{"n_layer": 8, "d_model": 128, "n_head": 6, "n_kv_head": 1, "head_dim": 32, "d_mlp": 320, "vocab_size": 975, "activation": "geglu", "norm": "layernorm", "norm_place": "pre", "norm_eps": 1e-06, "positions": "rope", "rope_base": 10000.0, "rope_fraction": 0.5, "qk_norm": true, "attn_scale": 0.311, "bias": "none", "tie_embeddings": false, "parallel_block": false, "extras": ["local attention windows", "hashed n-gram embeddings", "a smear gate", "an embedding shortcut", "learned residual scales", "capped logits"], "init": "normal", "init_std_qkv": 0.0409, "init_std_o": 0.0409, "init_std_up": 0.0409, "init_std_down": 0.0, "optimizer": "muon", "lr": 0.00362, "lr_mult_o": 1.5, "lr_mult_down": 1.5, "beta1": 0.93, "lr_head": 0.00834, "warmup_steps": 0, "schedule": "wsd", "decay_fraction": 0.897, "decay_shape": "linear", "final_lr_fraction": 0.0, "batch_tokens": 16384, "seq_len": 1024, "doc_mask": true, "train_tokens": 138100000, "steps": 8429, "dataset": "wikipedia_en"}
Each number is 128 + 24 x the weight over its row's rms, rounded and kept within 0 to 255. Layers, rows and columns count from 0. The size above them is the row's rms in percent of the matrix's.

# layer 4 MLP up, 320x128, rms 0.16, rows 263-283, columns 0-63
size [101  98 113  89 116 100 110 103 105  97 106  90 110  87 107  89  98 101 101  96 105]
[[136 159  90 113 135  94 125  99 156 137  95 146 122  64 151 150 111  94 141 121 130 126 131 123 169 134 154 151 177 144 127 158  94 133 102 110 109 104 129 160 157 141 127 135 117  97 138 150 115 135 120 140 158  99 150 156 113 122 126  88 141 143 115 140]
 [134 118 145 145 174 139 123 130 181 131 121 133 140 117 133 146 126 115 114 122 120 119 164 131 103 127 154  83 123  78 167 128 143 119 114 103 121 117 139 142  97 152 144  95 119 115  94 102 158 114  85 123 180 146 136 161 133 119  91 140 119  85 129 147]
 [155 122 112 116 138 134 128 105 138 157 118  97 104 101 137 123 103  86 147 121 149 149 103 170 104  87 123 154 101 154 149 142  95 153 131 122 157 135 136 115 122 131 105 132 129 113 107 115 134 125 110 157  98 126 113 132 131 116 148 142 132 132 101 165]
 [101 120 130 116 124 175 125  87 150 129 105 104 122  91 113 135 145  62 173 147  92 139 139 125 161  86 129 115 126 184  94 113 138 139 170 124 146 129 125 139 111 151 105 147 120 120 124 135 125 139  95 168 113 134 144 135 150 121 139 120 119 163 162 137]
 [136 144 105 166 123 149 133 133 108 127 170 103 125 161 126 120 111  92 186  88 127 171 130 121 141 114 138 107 149  77 112  97 168 137 115 123 133 117 176 131 132 130 122 125 106 130 158 131 140  91 110 137 113 155 128 104 147 130 136 130 131  93 147  93]
 [118 101 175 117 137  81 101 150 125 142 104 115 103 124 114 120 113 172 133 127 113 116 115 163 116 107 138 130 100 134 151 179 163 135 120 149 101  96 137 123  82 122 127 132 155 135 169 140 154 153 122 193 125  94  92 130 100 153  90  90 138 175 136 119]
 [114  94 135 133  97 160 123 120 148 131 124 113  97 138 145 112  74 146 104 134 119 148 122 131 166 151 124 123 107 100 124 116 172 126  66 115  94 100 131 175 122 122 161 105 133 108 145 103 128 107 126 130 149 150  93 120 150  92 109 131 116  97 135 115]
 [185 102 132 117 106 146 167 152 116 128 136 140 145 132 134 120 143 182 139 142 112 123 151 112 163 117 104  85 118 132 130 132 158 113 146 133 118 138 121  95 139 105 162 108 155  90 141 144 127 139 146 159  74 110 145 135 138 108 145 111 126 172 133 140]
 [137 120 153 144  76 109 152 101 141 129 102  91 104  77  92 161 126 140  96  67 113 133 127 159 150 114  87 150 154 156 139 145 175 120 164 122 133 138 152 170 165 153  75 146 153  96 173 170 110  82  94 148 117 102 131  84 131 103 139 116 140 113 131 117]
 [126 157 122 112 122 125 157 118 160 102  92  98  93 164 117 121 143 125 131 171 146  92 195 159 155 119 103 149 143 154 130 140 154 160 120 111 125 111 138 120 149 116 180 135  63 136 156 160 115 119  79 150 138 147 111 126 148 137 140 135 112 156 102 190]
 [148 150 159 105 128 108  77 133 113 159 176  87 146 111 138 133  76 150 124 119 143 132 109 131 125 132 143 104 120 139 146  83 114 130 118 141 145 101 135 101 161 150 128 116 126 111  81 106 145 156 122 151  84 150 123  99 101 119 110 122  92  93  91 119]
 [112  73  86  81 120 177 120 159 151 104 124  89 128 149 136 114 131 112  98 100 106 101 136 151  97 112 195 130 165  83 129 136 102 131 154 156 124 127 118  82 128 181 142 124 141 123 118 148 168 149 157 155 110 124 133  95 131  90 124 133 136 127 105 173]
 [127 141 113 109 103  86 148 109 107 138 125  80 161 120 149 129  90 131 165 165 135 138 125 123  98 128 125 120 121 128  71 117  98 119 103 164 124 139 133 190 106 116 112 145 132  80 145 143 101 142  96 114 186 127 140 118 146 105 146 159 145 120 140 177]
 [154 138 134 153 113 130 104  92 155  92 167  99  95 197 136 151 113 138 133 139 125 144 171 151 117  95 155  98  97  83 124 149 101 140 123  99 100 110  96 110 139 150 136 107 160 133 143 118 136  95 114 131 145 146 134  83  98 108 116 147 103 110 159 104]
 [161  72 123 114 129 151 108 109 144 106  78 110 126 129  95  81 112 103 144 120 122 115 167 111 155 116 145 133 130 107 117 130 112 123 144  92 148 103 131 120 161 117 173 120 108 109 120 106 133 113 162 159 118 140 139 156 122 149 169 161  98 126 116 127]
 [144 102  98  93 170 144 135 163 135 110 119 112 149 101 128  98 143 102 165 144 147 135 133 175 119  99 123 146 138 105 155 142 112  99 111 147 124 101  82 120 110 142 115 140 108 106 155 102 105 125 117  87 125 122 130 135 154 151 128  81 118 118 110 117]
 [ 97 127 180 133 110 144 115 118  99 135 126 138 134 133 122 102 165 154 119 118 157 136 134 114 120 132 134 140 112 128  96  85 116 121 122 146  94  73 128 130  97 138 178 132 142  99 110 128 126 129 138 148  87 100 125 123 176 131 148 107 101 119 116 129]
 [121  92 111 148 110 140 137 176 126 161 169 125 111 119 141  69 125 148 145 132 117 121 105 142 153 183 147 132 115 128 121 120 150 164 133 137 114 126 169 132 106 135 137 101  84  94 145 154 108 122 115 111 138  92 130 163 114 120 123 110 128 178 114 132]
 [146 120 135 134 144 122 106 138 119 130 180 157 121 133 139 121 145 123  89 140  93 103 117 200 150 156 104 127 133  68  92 167 147 182 130 126 155 112 130 164  76 115 116 140 115 115 143 115 124 154 124 123 123 152 134 137 117  56  76 122 147 137 124 119]
 [139 126 129 110 106  96 138 146 101 138 153 164 119 109 129 140 157  93  91 158 126 115 122 136 170 111 136  76 119 105 156 145 156 161 121 125 137 145 124 150 110 106 119 146 141 155 184 128 161 131 124 141 100 111 104 158 129  88 136  98 142 106 123 144]
 [127 111 121 127 115 202 120 182 120 150 151 135 165 120 180 134 115 113 170 114 188 128 129 105 158 124 148 181 126 118 143 134 132 102 106 153 138 141 117 149 142 135 148  88 155 137 100  86 138 102  90 114 107 152 111 145 102 120 102 117 125 117 135 127]]